Each number is 128 + 32 x the weight over its row's rms, rounded and kept within 0 to 255. Layers, rows and columns count from 0. The size above them is the row's rms in percent of the matrix's.

# layer 13 attention output, 256x256, rms 0.0827, rows 81-107, columns 0-255
size [ 93  88  93 107  94 108  96  95 115 105  89  96  80  95 107 102  96  84 100  84 100 106  98  80 110  85  89]
[[153 144 123  66 160 141 154 182 112 140 127 103 176  93 145 133 159 110 138  85 117 175 167 157 133 202  75 101 168 117 205 105 128  69 211 108 164 118 145 160 108 135  84 137 143 118 128 130  95 138 171 117  82 124 122  96 135 121 119 119 113 175  94  89 194 172 204 107 122 121  42 121 121 118 175 181  62 139 182 119  97 109 217 177 172 148 157  58  83 111 119 142  81  79 153 145 123 104 124 129  96 128 155 147 144 157 111 114  95 126 146 126 171 107 139 198 130 123 141  78  93  93 117 167  90 101 177 157 163 100 162 154 111 124 118 139 127  86 127 182 142 145 168 129 152 115 127  92 120 149 121 113 142 114 184 189 150 137  89 136 148 152 206  68 144  91 192 172 119 141 147 137 178 134 164  85 128 157 113  68 174 107 135 118 147 140 151 129  79 138 131 125 134  73 109 157 134 162 135 133 131 114 168 178 167 180 108 135 162 126 154  80  93  93 109 131  91 151 157 106 157  82 149 110 121 113 123 163 137 151 114 128 135 156 127 143 133 121 137 145 175  66  50 163  97 130 147 127 101 102 116 128 129 119 165 126]
 [157 175 139  93  94 129 178 112  87 141 101 152 100 179 121 128 123 115 182 222 102 103 125 100 147 167 179 129 147  47 103 130 102 125 153 146 168  76 105  94 150 139 147 118 152 152 123 141  83  27 177  79 146 152 148 153 141 143  74 138  91 135  94 146  80 147  74 115 138  99 129 110 125 139 123 113 125 156  95 126 103 109 111  74  19 117 115  71  80 170 154 117 141 151  73 142 154 136 149 110 133 107 148 134  88 119 132 131 132  92 120 102  70 151 146 157  90 168 125 155 173 101 127 149 143  94  76 113  86 168 123 129 168  87 167 119 132 201 118  91 119  94 123 122  60 116 166 122 138 119  74 122 111 161 125  78  95 102 147 134 119 149 147  52 127 155 136 140 122  52  87  57 160 117  84 122 144 168 110 144 119 137 109 136 122 122 124  83 149  85 122 137 144 124  70 149  89  84 120 144 148 148  92 195 102 153 136 134 131  94 126 157 184 112 128 140 205  72 147 119 149 105 167 136  92 208  74 110 128  75 140 183 118 157 100 134 167 144 159 102 104 164 146 139 109 166 136 119 138 162 102 116 100 132 110 113]
 [ 89 127 159 176 136 132 121 167 173 184 161 147  94 126 153  67 106 160  97  81 100 126 100 119 129 157 155 104 162 191 102 189 132 128 103 118 125 147 133 185  83 125 154 112 135 118 124 188 114 127 145 108 127 123 144 115  99 132 109 110 120 100 156 152 112 127 113 105 206  96 141 133 177 123 132 185  87 126 117 108  98 161 120  63 179 146  95 141 103 107 105 162 134 150 121 123 104 147 174 147 161  96 170  97 102 130 188 120 170  76  59  99 169 139 147  92 154 130 167  49 177 114 162  20  89 134  93 155 112  94 190 186  71 136 147 161 138 191 166 148 121 159 150  84 126 126 177 133 106 163 137 122 137 156 123 146 138 143 186 151 120 181 109 119 139  78  82 144  83  83 140 154 167 138 165  75 120 180 106  99 133 115 131  86  94 118  98 196 125  52 158 166 106 105 130 131 118 128  93 109 143 150 175  54 119 142 118 143 141  97 158 124 121  81  74 153 118  92 112  93 122 193 181 139 125 103 150 145 115 136 139 109 141  97 141 138 132 129 165 129 199 154 112 172 127 124  89 136 122 129 183  74 126 101 170  95]
 [176 111 171 191 147 108 148 180 141 150 101 118 118 247 129 158 128 156 125 105  79  59 162  94  99 139 130 106  68 137 127  92  64 147 134 109 111  70  64 124 110  97 157 146 114 142 111 151 143  75 148  89 166 125 186 141 118 146 138  82  77 173 146 153 103 138 118 138 175 159 127  78 125 152 141  83 165 110 151 162 142 157 128  77 155 123  99 115 167 157 137 198  78 174 133 136 124 106  67 160 115 122 142 132 112 134 184 140 108 113  87 126 235  85 128 176 108 206 129 119 176  79 168 129 138  87 113 180 113 135 138 114 132 125 191 118 101  95 127 149 211 116 181  97 104 129 146 121 144 132  91 144  94 150 126 154 162 159 134 128 131 198 156 126 134 140  75 145 105 139 159 166 125 108 158 129 192 164 127  83 115 182 140 115 137 129  88 180 128  97 134 151 126  97 163 142  74 170 128  78 140 139 149 108 124 148 135 127  79 105 101  99  83 133 157 112 121 146 171 162 139 120  61  80 146 115 127  81  93 132 126  90  73 155 166 112 120 123 104 151 166 155 131 173  95  79 131 149 124 120 170 135 127 136 129 105]
 [135  73 142 133 125 103  99  87 115 132 150 137  88 177 119 178 149 111 139 101 145 130 153 121 188  99 194 141 139 138 139 153 140 120 114 142 127  99  81  99  77  93  73 147 141 135 130 160 139 138 114  82 106 123 112 136 188 168 146 183 149 165 128 119 145 161 134 101 133 173 167  80 203 107 119 132  91  86 139 128 113  96  90 129 114 117  85 182 128  88 156  82 139 179 136  93 100 139 109 233 134 146 149 134 148 100 164 143 146 159  79 163 168 178 136 132 147 123 145 154 117 158 132 133 152  82 146 157  99 140 100 166 177 199  75 170 143  65 150  88 120 139 176  76  80 104 139  72  60 125 192  75  77 121 161 107  97 107 148 135 134 129 143 146 154 153 174  61 138 175 123 135 108 146 114 130 139  96  98 201 118 124  86 119 132 141 126  84 148 154 163  97 144 118 128 154 137 104 108 161 109 153 157 146 116 137  88 110 134 154 112 123 142 101 148  43 136  98 181 156 133  91 147 160 120  70 127 149 189  50  81 126 164 127 150 146 143 127 134 144 134  68  70 189 172 123 136 113 189 117 153 107 176 144  87  79]
 [ 56 133 128 160 123 133 171  86 164 107 125 126 101 132 129 118  99 146 173 131 132 187 140 116  84 117 170 100 119 165 142  80 212 126 105 136 100 105  83 159 139 136 181  92 180 103 167 140 129  80 140 157  68  47 129  81  75  85 154 126 113  68 129  91  89 126 118 136 126 130 149 101  67  95 113 106 142 202  98 109 130 152  99 100 154 143 150  92 139 151 107 114  86 132 143  98 121 130 117  89 170  63 112 207 153 120  88 177 147  89 113 128 194 138 127 152 108 171 153 137 106  16  95 160 168  86 146  81 119 127  69 163 158 117  97 150 169 157 156 133 153 118 106 121 117 120 157 142 122 131 162  92  88 132 147  58  86 116 128 142 162  91 144 127 162 124 116 129  98 123 123 147  79 104 137  87 155  94 112 151 172 126 103 208 165 125  79 135 114 114 150 121 159 136 216 125 166 137 113 135 133  97 106 106  89 150 167 133  72 152  96 104 146 113 109 104 186 107 158 162 103 126 126 138  75 124  89  78  80 104  88 169 129 120 191 107  85 166 113 140 127 149 181 157 121 151 100 137 168 152 110 125 110  95 132 169]
 [207 100 163 144 170  69  99 173 154 142 131  71 178 122 178 155 125 128  85 134  90 139 146 118 138 171 103 137 189  91 117 185 108 159 161  86  85  86 164  81 130 175 166 104 156 106  89 107 192 168 172 144 113 113  37  96 100  88 126 133 157 189  98 126 166 166 184 107  47  88 101 106  98 117 116  90 158 115 157 155  67  59 157 147 137 128 127 103 142 133 136 190 127 143 153 211 158  81  85  95 150 154  81 173 233 117 168 134 111 131 148 132 118 117 104 137 161 107 113 135 150 195 181 178 105 122 181 146 102 113 148 114 119 197 110 119  98 155 158 207 156 115 120 134  97 114 118 136 141 160 161 102 169 123 102 147  88 117 118 149 139 177 160 119 135  70 109 129 109 133 122 107 127  99 129 105 116 118  69 118  66 158 142 161 171 106 132 154 131  97 130 115 136 144 116 147 139 160 124 163 126 117 124 123  93 148 143  70  87  87 114  92 128 143  91 128 104 133 134  82 140 109 168 102 122 123 144 129 100  90 117 128 142 180 116 118 121 118 179 139  86 108 118 133 102 124  71 144 155 122 132 109 128  80 162  89]
 [119 121 132  93 212 115 141 146 156 166  97  82 209 105  61 101 155 104  94 185 166 171 114 205 158 138  94  54 116  77 127 121  37  98 153 105 174  85 147 113 157 137 145  90 173 180 118 155 129 150 100 186  97  98 118  89 110 140 139 139 126 154  86 111 139 164 127  77  77 126 144 128 109  80 137 114 129  68 145 140  76  82 118 174 143 124 125 105 133  76 105 111  83 177 148 100 110 140 175 123 123 131 101 129 137  96 120  90 120 146  99 156 158 119 109 144 177 101 114  87 155 127 190 159 117 113 109 151 126 147 123 136 145 153 120 140 123 139 131 147 161 144  99  96 147 181  80 139 164 114 141 151 151 136 155 155 165 168 148  72 129 141 184 181 136 122 159 128 113 108 111 204 127 127 121 108 114 101 122 168 101  95 124 152 144 175  96 103  80 119 129  75  92 141 136 104 183 109  59 101  76 138 167 182 138 183 134 121 154 113  60 135 125  97  95 166  80 139  62 181  80 186 178  74 128 109  88  87 121 130 169 112 112 143 134 106 156 120 160 123 159  67 144 115 138 131 142 154 116 170 131 100  85  75 130 120]
 [102 144 112 102 102 185 161  99 126 131 153  95  76  53  83  90 135 134 118  90 159 159 157 130  73  85 122  77 140 149 205 105 180 112 132 173  75 191 165 208 130 135 146 116  67 165 163  61 116  84  79 227 118  43  92 116 115 102 145 102 167 108 135  99 136 111  86 123 173 127 168 159 111 154 109 163  89 161 135  94 190 155  87 103 139 120  91 164 127 122 132  42 172 104 152  81 134 189 157 109  84 114 148 137 150 174 106 150  93 162 122 109 153 138 139 135 169 140 111  62  91 124 103 124 100 133 110  94 139  88  81 162 126 162 124 110  83 131  89 113 113 133 131 100 162 150 212 138  75 139 141 104 128 162  84 154 138  61  75 101 158 128 127 171 142 161 130 138 141  65 134  92 159  97 131 114 116 148 148 146 173 127 162 141 145 151 159 145 141 129 115  71 135 108 132 103 139 195 128 103 105 129 133  94 120  76  93 125 123 121 118 135 175 122 199 140 130  89  91 114 150 163 155 144 166 140 136 111  77 168 124 120 147 112 142 157 128 140 148 128 116 155 124 119 103 146 119 169  67 162 134 118 147 126 152 145]
 [ 83 108 143 139 160 120 128  78 200 146 170 123 112  60 133  62 129 145  96 147 122  83 186 186  71 144 135 146 128 144 100 143  89 135 124 167 145 110  85 140 206 152 108  91 192 145 136 130 151 116 130  97  90 135 138 141  93 126 111 124 159  66 117  95 108 132  98 118 128 139 116 148 115 101  85 111 110 112 120  70 128 116  74  97 131  82 110 125 156 114 127 101 137 158 121 102 121  87 159 142 147 140 133 102  99 105 200 133 120 169  96  58 128 120 130 140 182 128 126  23 147 119 139 123  83 161  31 134 138 117 168  99 157  87 145 160 118  90 146  96 180 153 138  86 142 144  92 105 135 154 123 155 145 126 182 157 205 155 172 172 122 165 134 117 120 145 149 105 100 143 101 193 206 136 131 144 109 192 146 127 131 113 127  88 112 123 119  82  71 113 139  99 123 113  70 156 135 136 149  94 117 118 172 194 146 165 185 133 190  95  90 134  94 104  90 169  84 153 149 171 118 107 128  99 155 114 113 152 217 135 137 160  58  86 113 128  90 108  87 145 123 111 129 148 150 132 135 130  70 161 138 175 172 137 124  95]
 [140 167 105 117 141 185 160 136 157 143 124 151 101 127 196 146 113 114 152 186 120 109  93 135 126 150 156  46  79 133 122 148 127 173 141 142 124 133 137 170 117 167 182 106 172  97  70 149 144  81 175 126 141 222  91 198 109 107  82  94 166 127  69 145 142 120 101 130 139 158 151 122 111 138 152 177 116 170  95  78 117 102 127  85 138 157 148 111 104 109 156 176 119 133 122 139 211 150 147  82 174 130 177 114 156 104 120 154 127 152 134 143 146 145 126 120  81 128 150  80 157 105 102  69  76 109  98 103 153 103 138 128 141 150 137  95 189 167 110 127 126 161  76 195 160 153 150 148 125 122 147 140 147 191 132 127 144 148 151  44  74  92 156 159 111 119 135 195 126 155 158 132 121 215 182 149  89  54 127 120 135 108 145 105 114 166 142 112 114  91  90 135 127 104 150 108 178  96  92 121 122 138 130 169 162 116 137 101 185 127  91 124 126 122  72 105 104 110 101 151 148 182 125 169 141 185 154 159 123 128  89 125 109 179  98 143 141 182 121 135  82 117  79 130 201 109  57  77 106 141 135 145 172 110 133 169]
 [113  76 101  79  66 181 139 140 147 193 166 137 136 142 139  36 103 148  48 104 117 113 154 130 105 121 138 105 204 113 159 133 163 139 120 152 157 108 130 100 121 125  91  95 122 199 202 152  93 102 173 115 181 132 197 135  97 127 139  96 107  88 153 144  58 119  80 136 203 126 119  83 120 149 105  80 143 179 133 124 138 133 135 196 137  76 141 152 135 179 138 166 102 128 131 112 121 144 153 116 112 108 137 105  95  73 135  89 104 163  55 138 116 114  63 106 162 140  94 171 160 112  92 133  80 119 160 205 116 130 130 148 103 146  97 157 101 110 156 151 140 116 167 128 116 158 107 114 132 124 203 145 162 116 145 100 168 131  88  77 140 102 128 157 129  60 127 120 130 149  91  83 131  91 152  70 116  95 158  75  86  37 164 148 143 140 104  99 113 134 124  87 140 122 139 159 180 129 153 133 171  88 143 159 155 124 149 155 112  91 103 159 133  94 103 127 101 110  98 113 133 138 134 128  75 135 177 134 114 106 107 122 164 158  92 118  84 145  82 163 184 129  84 108 128 138 100 142 111 169 136  50 184 133 133 136]
 [145  79  77 113 125  87 171 144 137 137 142  74 133 145 151 125 141 161 125 209 111 137 151 147 102 116 166  43 172  75  96 129  59 176 119 136 130  99 154 145 162 120 107 100 144 159  73 118 146 107 135  41 156 220 148 171 135 150  97 156 155 124  96 140  73 146 147  83 144 157 135 117  95 174 115 109  60 154 139 119 140 121 105  98 123 113  97 162 141 145  57 128 129 226 150  80 170 138 179 142 152 155 122 149 107 154 151 120 108 144 136 121 175 147  98 114  81 155 125  64 205 155 174 114  78 114  86 134 160 132  55 137 128  90 101 106 159 139 127  92  60 143 104 194 148 120 119 139 163 106 112 150 123 148 182 140 100 131 112 100 137 128 154 155 112 167 141 129 175 101 138 138 155  97 129 111 143 117 102 134 111 137 115 174  97 183 123 149 157 161 135 117  95 133 162  74 132 120  94 168 153 151 125  74 122 161 112 132 102 124 121 135 158 149 194 100  96 107  83 197  82 173 130 181 102 131 121 129 153 120 169 127 190 165 137 120 136 135  90 121  80 115  68 105 161 107 133  79 173 107 152  64 104 135 130 105]
 [ 96 160 138 112 105 143 143 114 149 131 147 127 176  32 179  60 141 120  45 124 148 121 124 134 102 164  76 136 183 136 195 128 114 121 134 136 193 164 124 144 227 136  59 101 128 137 204 137  81 138 142 165 162  95 180 119 116 173 121 102 119  41  83 134 131 136  93 105  89 120 165 214 148 113 102 125 103 119  92 108 117 111 129 159 106  71 119  77  68  69  98 132 163 143 132 142 165 130 143  74 128 154 159  62  80 116 159 122 127 138  88  53  84 144 110 130 126 101  95  65 153 155 158  87 122 137  97 121  86 118  98 149  80 176 134 188 103  60 104 139 154 102 189 140  89 107 190 142 117 145 133 186 103 128  94 101 123 120  96 151 133 170 142 158 182 173  88 140 158 134 158 109  96 153 111 128 115 117 115  95 121 110 146 119 129 170 128 120 153  82 154 101 123  92  99 143 141 190 113 125 123 133 119 104 115  73 150 149 148 156 120 114  80 153 165 160 116 144 143 189 146 142 121 127 141 106 166 129  74 118 121 108 114 146 168 185 102 154 153 144 119 125 135 123 148 131 132 119 115 102 153 166 171  90 130 106]
 [104 109 200  78  97 131 114 146 118 131 126  97 190 148  73 152 171  62 127  90 192 147 162 121 129 121 142 157 154 127  94 133 120 108 114 113 240 149 171 121  86  48 127 135 116 149 141 158  68 132  84 157 181 141 171 179 151 146 163 147  26 161 180 172 138 174  86 114 177 144 123 222 168 158  84  83  80 118 177 185 121 194  92 147  99 105 128 126 201 169 129  75  83  85 102  92 103 167  76 159 168 158 110 169 139 130  51 150 108 149 136  74  56 153 125 126  80 104 125 167 125 169  74 187 141 101 165 116 130 116  91 147 122  86 115 115 121 126 119 139 121 127 120 124 151  75 129 163 140 148 157 135 151 141 147 118 160 118  93 145 136 117 182 129 150  75 122 127 112 126 107 135 158 115 114  79 133 141 111 166 125 132 164 159  95 159  79 101 118 129 137  92 177 192 135 161 112 143  83 143 128 129 145 173 130 121 138 144 121  94  93 101 115 112 116 126 157 118 146 124  94 141 153 145 132 158 135 110 138 152 134 154  93 103 105 141  82 131 102 102 150 129 123 107 137 109 113 180 136 133 123 107 169 129 171 107]
 [116 161 133  81 153 121 132 101 102 134 140 145 155 134 146 115 177  97 117 157 166 119 176 182  70 174 142 136 116 127 131  96 163 100 117 167 191  86 122 117 157 129 110 139 170 103 109  73 139 131  80  50  88 137 122 160 106 165  86 124 144 142 108  64  68 205 131 117 104 153  73 150 127 108 147 131  97 134  87 152 119 188  55 168 149  95  89 102 160  86  77  54 119 144  82 105 153 143 137 122  92 124  96 137 149 172 126 135 162 160 125 157 146 156 126 155 166 173  80 130 121 120 113 152 107 105 125 134 126 125 131 148  74 148 124 118  87 149 200 168 124  92 188 113  77 136 112  63 158 162 126 171 138 119 123 135 163  99  84  89 116 140  39 142  68  55 147 132 138 122 141 106 117 154 107 143  55 120  79 107  71 112 133  96  89 147 148 125 188 140 113 117  55 116  81 136 121 128  94 118 114  73 134 139 119 130  77 194 164 152 118  80 166 128 111 116 171 111 139 135  91 144 210 100 146 128 139 121 168  51 140 120 147 127 151 129 127 127 131 109 119 104  92 109 133 159 113  98  82 127 141  73 192  97 128 105]
 [ 88 100 168 156 169 121 125 129 174 101 113 137 145 172 127 155 115 110  97 113 103 127  97 139 116 102 165  63 156 200 138 122  78 151 156 123  57 156 147 129 118 120  71 141 152  94 149 129 104  65 140 155 110 104  86  83 111 139 166 121 101 138  69 151 160  90 148  96 141 135 150 130 104 133 141 120  82 111 156  93 110 111 128 156 146 149 145 120 161  70  82 157 131 220 203 154 117  85  79 116 190 130  88 180  82 194 160 166 116 190  64 151 119 129  61 144  91 160 120 147 122 127 164 132 135 139 139 170 114 113 114  78  85  97 144 151 170 184 102 127 120 172 126 168  98 157 123 166 131 121 108 136 128 108 163 128 128 137  62 183  84 106 178  97 160 117 107 132  98  68  55 100 111 148 110 193 167 157 108 110 152 111 101 162 118 122 127  73  96  99 132 119 152 151 104 164  67 145 166 147 182 155  86 134 183 160  81 144 160  77 140 111 137 179 169 139 138 150  85 105 124  97  48 130 136 140 185 132  94 110 101 166 131 103 125 111 137 121 136 124 157 107 110 182 167 155 144 112 146 179 118 148 108 184 132 145]
 [ 91 164 162  85 106 173  76 162 133  75 140 159 132  76  74 124  86 127 121  72 128 118  93 139 123  96 125  76  96  82 181 153 168  83 176  83 104 109 138 139 104 123 109 135 192 108 126 149 145 177 121  93 143 161 117 134 118 208  86 125 133 154  76 184 175  84 161 107  89 116 163 142 149  66 133 165 128 128 106  86 139 139 141 135 213 150 134 105 168 108  89 154 151 119 112 118 167  99 128  86  64 118 135  95  69 146 104  95 155  90 143 156 117  88 143 160 121 123  85  83  91 107 126  84  98 125 161 139  95  92  94 168 145 157 112  97 141 102 146 123 128 157 148  96 148 179 147 132 124 180 146 146  98 151 121 128 117 153 152  77 112  89 109 135 131 168  59 123  81 157 122 143 126 208 106 115 129  52 157 103 186  67 172 118 137 100 146 164 104 141  94 117 150 101 136 107 184 142 148 102 185  84 117  93 120  90 125 101 151 116  79  58 105 128 106 111 103 131 129 144 162 113 145 140 146 158 105  71 132 166 114 149 113 146  94 157 147 125 152 154 126 188 127 195  69  89  67 151  68 154 110 115 129  69 113 149]
 [124 177 162 149 142 158 149  96 166 183  94 147 114  93 149  76 151 158  88 152  98 138 100 145 115 111 107 157 129 147 107 130 183 109 111 120 187 151 112 126 152 122 155  56  65 143 125 186 155 129 156 186  72  72  84  62 101 127 151  39 157 100 149 171 191 101 113  73 168 208 115 206 125 189 128 120 171 109 126 149 130 154 126 126 161 105 133 160 140 100 168 149 108 118  85 138  98 167 132 127  71 109  91 128 150  82 194 127 119 109  93 125 147 139  75 209  93 128 156 157 128 111 125  98 147 102  85 129 166 140 126 103 159 119 142 107 149 108 106 130  94 185 123 133 124 162 132 112 143 108 155  98 116 119 123 180 158 153 124  82 150  97  65 175 155 129 127 157 179 160 141 117 124 133 105 166 129  97 150 138 181 166 130 160 154 171 106  89 112 147 161  66  88 134 129 131 131 191 103 108 172 153  81 138 132 197 122 106 103 200 158 155 138 136 168 180 129 137 106 149 129 146  89 137 133 129 186  88 126 178  98  90 145  97 151  92 141 121  78 152 153  89 152 116 105 104 122 128 104  82 119 106  94 124 198 100]
 [123 151 146 130 103 201 167 129 144 192 143 153 158 149 166 123 142 140 102  90 117 144 140 136  91 112 159 164 162 118 190 101 126 146 151  94 143 128 149 161  71  95 170 162 112 172 112 169 130  96 166 160 178 133  97 169 126  86 122 117 100 143  91 142 179 115 152 120 156 131 124 139 159 121 122 178 141 166 171 136 155 138 171 131 141  83 157 140 142 147 132 133 124 118 180 132 104 104 124  87  63 175 115  97 133  87 175 112  84 155 158 138 128  94  73 187 124 174 157 124 118 180 123 102  68 147 136 142 145 107 129 109 224 119 137 108  98 137 117 123 121  52  91 124  97 137 178 142 187  78 120 115 146 117  84 126 134 120 110 141 118  91  89 111 176 166 143 132 126  96  98 126  82 121  81 123  93 173 184 116 155 151 146 148 106 105 169  88 160 177 136  84 191 146 142 109  93 126 175 123  98  83 113 141 137  98 220 131  76  59 141 111 130 114 115  80 123 161 157  92 112  91  79  78  82 127 152 143  98 152 107 145  77  79 107 129 123  73  81  93 153 121 199  61 152 112 175 110  88  85 130  93 108 176 182 156]
 [201 137 104 114 184 210 171 103 104  92 124 107 179  88  61 150 139 132 195 158 125  75 180 176 135 102  88 129 145 146 131 148  97  81  94  92 141 131 135 200 123 197 168 122 129 117 113 112 120 193 109 132 160 176 130  72 199  89 114 134 138 165 150  76 142 144 108 172  34  94 165 180 110 116 132 142 137 119  61 130 105 131  81 140 177 152 183  90 125  82  78 110 173 100 163 111  84 146 159 100 182 172 120 174 128 106 151 196 117 194 116 183 134 111 175 116 151  68 204 126 153 123  59 156 115 135 105  43 116 104 109 142  87 142  69 160 122 105 128 124 143 120 116 177 127 131 130 135 119  96 111 143 146  94 131 105  90 123  80 106 140  76 145 106 118 125 156  83 120 167 112  89 109 111 118 141 116 129 147 147 163  87 110 155 149  98 160 124 114 178 119 183 127 115 147  80 171 124 142 173 127 124 141 110 141 144 132  90 137 167 181 129 120 123 159 112 139  96 158 137  79 129 115 151 136 104 120 152 148  99 120 171 145 118 130 164 130 113 142 116 123  97 114 151 163 163 156 125 183 150 111 142 145 137 127 179]
 [126  97 111 122 188 125 151 160 135  92  87 109 131 164 133 122 120 150 167 145 134  92 101 128 193 124  94 106 160 152  94 175 157  88  75 100 128 155  99 189 110 162 198  83 126 115  79 119 113 168 153 118 148 165 126 144 142 128 145 151 152  94 148 110  90 106  59 112  85  56 148 191  92 115  88 108  88 108 140 121  97 119  79  42 108 171 165 113 104 147  86 117 125 140 110  92 168 145 170 130 176 143 132 166 200  79  97 187 171  93 102  79 144 189 162  57 101 115 201 139 211 186 112 124 153 144  91 107 102 142 141  58 107  55 152 113 144 154 132 116 162  96 123 116 109  75 101 129 180 150  86 140  91 151  94  77 129 144 169 143 131 144 149 118 193 148 154 144 119 121 116 116  99 121 134 100 144 127 126 208 141 123 114 142 133 170 123 122 115  97 104 125 195 107 157 181 161 139  59 134 179 156 143 142 134 101 156 143 133 129  95  86  98 106 104 133 151 155 116 122 125 154 124 147 191 150  63 104 105 112 171 157  87 138 158 115 152 150 155 103 126 140  90 134  94 142  95 155 152 147 112 169 142 131 106  98]
 [ 72 152 134 123 157 110 151 151 120 104 102 136 136 104 113 171 112 149 152 167 127 125 132 146 119  46 168  94 147  76 106 156 102 137 129 145 112 158  84 115 199 145 179 167 146 112 120  82 141 176  98  97 116 157 134 124 155 117 126  85  93 145 110 119 160 107 121 147  74 115 122  88 103 119  67 109 214 158 120  74 104 174 120 165 171 130 206 105 162 127 117 127 138  97 155 125 138 104 154 122  98 143  77  89  54  99 133 128 151 143 150 198  87  82 156 138 180 139 119 125  94  85 112 155 155 157 111 124 147 157 129 116 103 126 123 145 154  93 155 127 112 178 117 122 115 100  56  95  97 131 104 204 126 148 163 162 115 138 129 100 111 124 112 142  63 188 148  79 116 151 127 147 127 123 149 129 193 163 167 156 174  72 132  86 141 172 151 103  97 107 109 136 129 123 183 163 182 137  99  86 135 122 203 172 130 156 146 151 146 178  65 122  57 158  86 111  75 128 154 156 101  90 111 114 113 161 122 133 171 172  62  91 100 165 106 103 126 194 112 124 135 137 144 154  70 127 153 148 112 150 128 141 128 133  18 127]
 [122 163  70  69 109 113 170 130  63 130 114 123 114  93 138 132  86 148  98 145 109 133 145 158 108 102 122 113 182  84 174 109 149 143 113 160  74  62 143 125 115 171 139 124 123  83 110  84 114  63  97 103 144 168  90  90 188 119 148 109  98 138  94 113 108 148 139 184 161 139  96 108 121 107 159 113 159 162  78 177 175 113 119 132 104 124  54 113 105 164 112 132 150 104 139 140 100 157 172  47 146 112 113 138 116 132 153 168 173 143 131 119 141  84 145  92 120 131 129 137  72  74 116 149 180 120 194 102 180 130 124 108 130 116 123 136  99 131 129  99  96  69 127 151 130  95 105  83 133  96 170  91 152  76  59 133 160 105  78 134 191 140 109 119 180 153 212  73 124 228 128 134 128 124 111 117  81 115  75 121 126 172 101 179 136 144 133 133  76 180  99 122 121 126 112 144 116  66 146 144   3 136  98 171 140 133 148 130 115 140 196 117 140 122  63 159  87 120 113 108  82  66 118 138  87 114  85 127 145 123 133 122 101 111 109 166 117 123 152 140 117  55 138  95 119 119 138 114 122 102 116 135 115 167 147 123]
 [177 154 119 110  85 183 155  99 167 128 154 154  72 128 131  78 101 174 124 136 121 101 139 104 131 142 140 149 161  89 152 111 125 103 161 145 148  80 121  78 135 154 139  81  88 136 107 145  95 152 150 145 128  82 100 155 160 144 102  82 184 114 165 127  97  94  91 121 136 128 103 136 125 139 135 149 121 140  92 132 121 115 108 106  76  73  76  89  69 137 168  67 193  92 105 129  68 159 171 111  75 128 196 102 125  87 191 100  91 109 135  45  50 156 118 146 156 105 108 136 162 183 143 118 157 114 108 107 100 184 142 192  96 114 140 151  44 130 133 198 111  98 155 169 135 148 190 114  91 111 114 159 149 171 120  94 128 116 105 133 114 102 111 163 114 158 103 164 171 106 199 119  73 110 180 118  66 116 146  81  80  94 157  78 126 124 129 137 160  93 138 161 105 156 133  95 136 177 148 137 151  97 112  90 104 128 174 165 186 111 130 173 129 164 136 125 143 167 185 156 185 150 139 160  99 149  89 113 124 118 116  81 148 147 140 171  92 133 104 113 111 154 124 109 114 134 127 143  69 152 188 145 189 102  92 109]
 [179 128 134  96 136  93 233 163 144 170 120 110 113 142  74  90 185 166 111 103  98 151 131 116 154 151  62 112 154 144 137  82  80 152 113 142 107 119 157 119 121 124 132 149  54 169 116 154  96 115 117 140 112  95 126 154 184 125 149 158 152 162 100 149  88  83 118  73  85 125 161 136 134 181  79 144  71  67 142 164 153  78  72 143 159 142 124 152 143  82 109 134 139 151 152  86 102 158 155 195 135 115 152 171 149 130 142 250 104 129  53 134 137 175 134 159  78 141 173 190 120 127 146 155 185  39 150 146 134 142 154 130 152 133 143 146 109  63 144 149  94  88 102  64  70 127 127 143 167 169 115 143 132 132 105 116 156 167 139 170 177 118 169 136 117 129 139 133 138 130 110 116  86 170 112  97 127 133 146 115 186  96 120 118  88 144  85 112 132  92  94  61 139 141  96 154 160 114 139 130 128 138 115 162 134 135 105 159 185 103 140 125  93 151  93 139  90 150 146 126 109  92 150 144  84 138  63 168 141 128  78 169  73  91  67 132 110 185 137 108 120 135 139 127 147  84 136 156  90 110  77 150 137 113 124 135]
 [102 123 118 131 144  91 211 170 107 156  81  78  62  93 179 142 121 140  74 159 117 172 120  84 153 153  75 108 151  90 108 158 125 153 161 115  57 120 146 125 174  61 124 135 107 146  90 164 158 199  84 127 104 123 116  91  97  99 157  92 127 101 160 142 166 120 154 167 117 134 126 111 161 161 126 124 135 135 123 155 139 111 182  89 100 140  79 113 119 136 191 112 115  75  94  99 125 200 161 145 147 132 127 168 175  89 111 119 116 110 183  89 104 142 115 177  66  96 146 143 117 153 163 128 150 171 122 117 104 141 136 146 123 133 188 146 101  47 109  81  95 140 123 126 121 120 159 141  78 171 112 118 149  73 141 165 167 126 145 167  84 154 174 169 117 132  98 126 222  56 135 114 162 130 122 102 166  85 159 154 137  94 135 148  69  92 114 111 187  80 143 128 149 134 103 106 137 146  85 157  94 116 117 106 110  67 127 142 137 133  93 110  84 172 138 144  96 159 104 115 113 148  71 106 148 122 115 122 113 144  71 157 172 125 111 203 126 138 180 165 123 142 136 120 142  99 130 141  63 116 112 194 124  49  92 124]]